Each number is 500 + 50 x the weight over its row's rms, rounded and kept within 0 to 999. Layers, rows and columns count from 0. Numbers have three digits each. The size before them is the row's rms in percent of the matrix's.

# layer 9 attention query, 128x128, rms 0.103, rows 81-127, columns 0-127
103:576569486554472472542451519460455437568576528488508487562464444524498552468508445440402503497453515524484471430468429471464523531564577618517516454522521491529579499472558442529468414478458550522524574401538517494546531484448485411532512435487472479449408420409522561520606445551495563422540526502558421485497533518492481458553502483473494546526608495461452470505410635442557440434465
105:485534555466491445457479496512518525583550558557493509515475542491533511506502463560565556506548446497497524498510461456499421556421510506458544468458580527464452472569445492517520468511616374537565528462414555455484491414396549482462449521421527477508518475572516529562493490461425571462527576514531629503572521571485414450400428555438621570556506567506595489436471493423513513483503
093:511469603555501437484592493528605562534462498468452496401473458618437499534481521438467472458412519518524497477485513496445455489519486533505437546491553506516498440537429516535451563503513437488391468567460503439579505406515555463542440498440543356448602504461454439526493483515578540407517571463475594515447462473492512500511470581491558413522462550587493507522532513616460486462504
095:434504546412628537415440516493467621524514503534498404532431517482506484492611491502529568465522388488441449504525450490501576591510530533517489500454510461528548508452387496508443460450488461543474478527496501561518473475471448567552571539545548436482469481529527412399564506546436479557471544478494503521590541565525493540467430550410487562571499503481449572406494466486450499481630
108:550515423560624433567484483420553425502529542514488507569401425516499480498520422560469465562549444519472546455464483511568536533526490533530565488529504517512396531444446413478465559432495462518507477480455574558511462520521508401494462528461599505464440445530530523552501634421460567481470587544533511497497508557477443581522411512536611562452498453449489520492526597571445545555507
098:370437580420600483459414375504549440519481519489450527501435540522459510559485473502431458484440575464453503477575514479571568471572463582455380476470528460419486451488510481484466508514591472534526557450509519498577545498439573437486499443529470408495545517435462446571602444508530505554491548548528472482496483533489464516472505529490519540386550599545469492588500489489586445518464
096:451578509486499465507494480449476496569536556535418454547495506460503506440512509377527583533426533553429515514481512491566503542492457465522608522563472544524613466396471426533455507489467474550525488545490502437471487492521480568484586457511509612438539482520462467494335564494588460460461464367481544479509441424555498553418473478542463470508471495404438498500545465478438601485558
091:490402512528473506487548517536508503532430476481528448504544531539551517483461485541546469548507442468495449596559457617573509547487366512455431509483460535573515456421621466499544562470508459566484528503482510460580492480515578429454455600427525571465479407503553453535580551521474464594426509482472536415519540587550506501586537525481477541385456433487575485455517520506419523469572
101:510482497482605414530438583470486423552474498501518533501592496545521443484443541563552464485533470531456490545451499578588498459497431433527539477534411503536455545656484514540552409397456577496455449532522508421514552471520542531469537499456479480530590517454610528491503567539554565486472523512555449477465505508559413452460398582469476589516569458519560498464444508558559531428466
100:480499463495436390492364553548497466405470450462460467549550536482506423484585560575458559416529468599547404512547471448480491484547521453455518502562448417479542483501570515526477522526466514624561439471387386452507496557510534507436537556470479515462589529476527457512452499547567544525446487532437542560488484471462434473453464491458499414434517521533512571541452510446457481542398
095:419481459473517445523547574618484540514435446529578494463540393478471449466492621410401400500542508444512464486490515531519471549539449515400509488505526576435536498437497550489517539521501515536540518549478423565513472489510523505541568429463492505544435533516606378578521531526537568445448559424522506567499424399517563503443482512598480450536498440538529494568440487482525590494487
104:632457547599540494553550398444460517502558537513478477513616520550455507476548561547498439551434477423530521451434403550529439530402401472478568481563570461510528557533461526470433492469403536534606511497538559536545491531539526524453500493537549441476467521430575530519425527428471406537538486578586518452535531544482489500465434565515482426509417495491456483444446499490444494465527
105:500483586571455502525515510491521532463502474492536495479528425401539505448553531481473453520514557451607579580545458492578535520524449394534468595490557534478591496479524417537554505526452560472426484578544477366429527514566527458535550492530524539471606528455555505468543490527553503448379461425481468452525555491525554449460534517585453592517463446518492606430485428520456458569500
090:519422559477413426417493530500421564477501375433466548496496486503523496390460482518417435464431561522522507505579495486507509474557536473519514481493421517514544522463434446402493540514535591470505457410506520464467489545457394477405460518491558470480473515570510509479402521547407617373428490463416491526491559543507526523504517486479516547517514458538421458388555465438557500455484
103:473415471476497517433557558480585491502411520507455611581524390495539560511608516511550457486480550542475496502552485565516460486457546488479507562482442495476425453521503551501442496507508588479544484439483615491481512459557494355483521539503517581523598506493555534502449514480532499546563538627547505493562525498520528396491480466460515479535442537407500543411459463508366590461551
072:489376463478582489499483462481561518476449499546409539510530555562524428471503436519579573544425466502481487489457575576490511509417521433487480411578420494468516449551540390461526443472462520485536514362426500475510532486496435556498462565463489479494516540525397529618544559445514491433418532479499487493533433459588424437516542582466568539547540497490482519422498421458540576513509
083:514433468482522499509413533408536428477450583514437418520443495474506411551543476540577484546549525584565496431477504421568575484543430549594607439478398460477475450467476470449510550480538510549499498526456485495516474457520491596422464446547536515525532486463461607531528554485631479443407484447456404453564518480509495505470490506608499411549526539569522515462504464450489455433512
075:440503465387569597419545519385462426514448514556440577556453560440577405425496522491634514532501521482483538518455529514566548537542477504630581403424419459486451492518445442491394528438465473519474528501495573486455469448422465568500514508542525497542486552474433537478495474502509504442470404543535466518490411495526427570514505511542495442493524551452451550541494476504521467483450
068:520686472488520501554510476434404517546590531464508498503543451484549524540548588473516430499509521568471555457527455503500591467536440545644568536467579478534386428623497592506586452508542540543458522503455483451509465548497476516494486484532529406463511500470478549427543545446589473525497515517521458481465482542471535542547421543475506461554539446576525517528489505549471374483502
078:502468525473484468541529451484585537486591483570514522467465549537490521531379534470479612531494490524529533485524519420417418514470479498598643488412576599471455523562547525515487407419474389452506508441491557500511436508477543544522476404506480484511470536425614476498650480454427495577551479539544513528537465503524506549469551473493518443559483478468509509530520558507519611476533
084:500537475470578600434531519555524421498484469503528588561460516442541399427491411559518458555540450434460552523478503463482578487467489391532587495440428442596530505479465438456499512528462488474498506484538510439571484398530442508468479524513523524493456587563361506538483513506511510478477468470503475441474412541464437537507450601518499541411510497430549496419497479511449349502421
065:537465531501513491492602488449566395602571452504544366524532537517458573470492486466461566471464509469391527514487483477464444494491479427453538507482464470462577512482507489539521471470459528517454507527471445364434466530484558532495539546507513399568492541529451512531586453481501495491526510436585478561523432516548531644532449418493466462571510504438596468613583480538488585441466
078:396455415439541535406531473492529439501495449508533504485411546519571447493547533541521524587473521467533448528492505418526613501523486462477512398496383577542491468481458499470471509529572398537450566542435573459460452436470404510509512462596499515419463562566453523441585479529425458493436455346484518446561521538475548474555523503524484482539534504465526455518517455582512556495559
081:511577536505537535593391506523527455524461558568521541511506555580438598526513484513571427464539519538448480523566494378515574488534443574542497482430504509545509587561516431525484536550497472567548516490529454496554468440536526591516490509521407551452543503485548471541521391492535564474404466515478485460550493494502562564516431512522482420441601515449510549379456604520542430499412
083:507492527450495429523439543580482520525462537436436484487533432522463571543431515464384571484514514522556521591619528502471397463481612561445447504539420459473566542464492544535463547448451511461545476426424453576557583575424600479465507506432487496468516447480541568573455464487503558524520562468442473447466497525463580418518457446550518476418510450508510493493546574454560580467543
093:417408506481533569431560507477525651465469418517437533456507448480515409549484479512555465554513501454567525493457438458485493474447483509452538512448478547521505507499459487491508502550501473540473497602556531388438462491601518503499551444536490498587354483552459464509547552526477505525476420468466521526553432421381561521553548484503504507545508567438450472579489406615509443440448
082:423485502422530528464498582555538503535516472625462565446422523498491502531495421577551525525501381457529477531590545439594503512614529524465437522448390521531551532436467509516467485484521431525434626443425504511535475451405529494460482500498533590550554527576493465452515506534550453535428591426465551464583484563466521482479484474516510557411475565432483491476541519460524430545515
093:471510486497475513499559462460472533423433492517426495441548455509522508586457463521410460552507527528595510551546448576484454412470462432471491526532608545370419463436502536514576468491493639504506512493605490490483470532508505388484544466475456457485415541521506563493501498478546611420554451496498458522550575464521439524534470476494509631464560433493454430542442567562557468447488
098:481537481558545526425558467490552559394501451474548490446503482362544479434475537607476504458462516429522525567505457503484480455519401362390524557478458538519495500577508511459470501436475449568495469549502577533504477499559525463538578521473432478524527421531446533563460513521425483559521491383441530460516485523450531548485579436516457578604411528414458510522541403532460514498481
090:457479513463582461406437498625445479445457438451548506500514524525583452573538503484520520513544488439433501504503514541592573505423566531538559449507482392456514418412475535473547599448505536529528546536619474542399462488555559584484473545573516504573480547436455468479531512533549550475584500532561479421541421470526428376483453460556511484568514543503466553514496507535459554493513
098:589530490558511456552516552505466435465540547521535561543517521465491587585569407444428458489547479499520521541564486591449462531490510483576625438518636508385499496569444509568556439448549511455501509510572485564535536495463497477566497473474530520497532495477478500496466490534534521466578632554550459529482574546517580479371433525549564585541532457554566433527445487512534451500528
109:478432487465475499477501560534502520474426533511473524521524599441479512559532500456517511408532479459544518425566594553548458405468438484494497450500532415559494565427491559500495473503536510531619483518485497593390414491552450596466437551548526520479486479612526468485423578559365528528536432531519442479458426531432537429537431462518564474543556527394434448542477504518492514472549
106:537511488454406517533550449461514521427470606489525456553532494561455508518438557502479552548485436545543483468450512423469573481505567437538534513519545490547424466451489514510457529473444487543545566460410568520549478464495491600497549529566482473471427550568511476558464494451517426500472492583420450497490531468505425526554432520507601442467510581427580419463486638452354413522459
096:492597446473595461492540424519533390519527574434471476576509531509544414513424511531472491489509523489492442516487443547549516511506479522441456437418576439551484504473485522451497548627549505491469478472544458455425578448487390519529463437422448525530466369395461396471411508428441416516549481498518569503490515458563439556509518520452530425505550417524451424496480495472538456473522
122:503490507508464513542517421455415439543410442505559569572417539422451565464425567447491464488444529513535429588455439502591430434477509474574541493504506493534419485506592473518551432409497467473532567565534475569468431428581475427493459553488495505492509433478481550473553582456461513446528398470536488483522548502507447326453426519483537518512451523521451528495474498445516551488574
113:633521522502490415507580483525440501571477537457484518437579469470447494444562552439506488577473424518492582534435504410514478496587503377499513581455573504544482506595517482567470485490502605498417605461466532492471413485514419482421541586495545543511460543436514489499428518457484502556536493520535546485589450552463456466483463447566533518594448508565553506540445437571553532460512
115:485546502496481505457455456551472474559529422368531561495476677518492556451462483472478434506490521545423582491505522419527532518465501440414480521549550448446513501614511492520453495542548494467539490542497499575388507566485466531533472439543544450621521549489457490524501515539519524463431526498537432684509574462473476439494524530602497418512492581504466492471495449524436500522440
124:468591548601440472587528563558468525457507643545531486585564440403461499424464492512462511499593470539470519487475538513571576467531583424458440470495506494498531501477538530493484542472556535517491449468509400500481587523567581511477530468427459565596542600561511542474514441517500469448529506413537533541537560461476515432476527450495467535454427530627558503497546423445517557451474
106:539621494471502423535499489405512508513484493458557426508563500578454499500619471481562520664536413492569543535507495583479465420561574507566494451568560496498443531568534488535516520516434503473473456550533509558472476523505497460511531486484527486429424521523592504520504520528506474510456371403517492548510583531471511469479416576507417530432481466423585570490518486509392536475432
112:501476570505502546443549451536532515470440487477537453551482477488497572546526456525502466501464481483555576611535497416511489472509483484533518557492480540529435451503541504520470513610544415545534475443491491530465599538540358507463461544568570486505578547505516553499476495576443434541443506399500559506469623549535509594483427439437576563406482425465568555458473344461475513478490
117:494467463498485543570497439528461481499427492456459535483491474438477458501524521538444489468581486450491572390465528503583593519534517530548451471473490535447409509462478518573526431521489518458506524507514430559554464520470485563568635469551412454509471556505424448497561589604567539553554492537462512529421477479545456456544458369499409473475496459542593553476420487561641486551470
121:527399631554444429484584502491501467488548469557490525622551539552555566462541518440459516469508547464503584536537481549537484513541444429532494452560479517621522458497566516545642472555430586464448579562469473473528497430493468456480553355534479446505508454481547510397503592479531482458500529420461468510493530411516576480448549503509514489561478478521517545495508467496467547531578
109:474519449428413486523468472485492447476487540451464557476552438603510563467524477495436537511481580422409481582561470517527483473459483464520569445391609549618578486583478473440410447470498495513559576464460512493631424483490500458509474477443482531476472476486512562481446515523612578493534519492407441435474520487489452540458465378401473538498511504464435503511573450448500471470488
115:421514450437497548506483477488392470506649571469528473451410531523547556450468491445493560542529505491518537500495550548527598502494359463444451476483476463574419484458530481490486541448474513494475524565473506505458511565498494486449461545533543492441538468413487591520592384554590394573520488461470546593562535474466605521449509493497504440488456541536553601520534515599486492521465
117:498570514519463594522370409555493502561560416608508588536492455525483511501412605500446448494484439554595542474497453554451398460508573386516437547414511493521515535454506545507516517470504521475483473589508466459516498491503529490462520428505532471504547557459560525438514470495546600596535494410478405601428537504484501537507530541557478425498522456451476521548534520534551410560501
114:499435523546526443448563479552511415542429548470444502431494474470492525440565481449502508531621500433507416472522523581504480594484504490532462564507475453494493525391476495404437539546515459577506535547411500453512452575511531487497506478435493481521482444487536582498580553495566467631496506469473570619526512541488425447502451567549547436560465508429369553540463523432451468480583
113:466452501496538642526513597457511424487444500500503536573415408453504499455556535469503440521540383472442475511456508461444540530434444500608505484627575418498556615483543397483509426493522518548462508467557473518587491495496488408493481579618538483491505442509467510561460477457521499424514568416548476505481507536510506465556580554551509580489442478489497476539453458538517483441444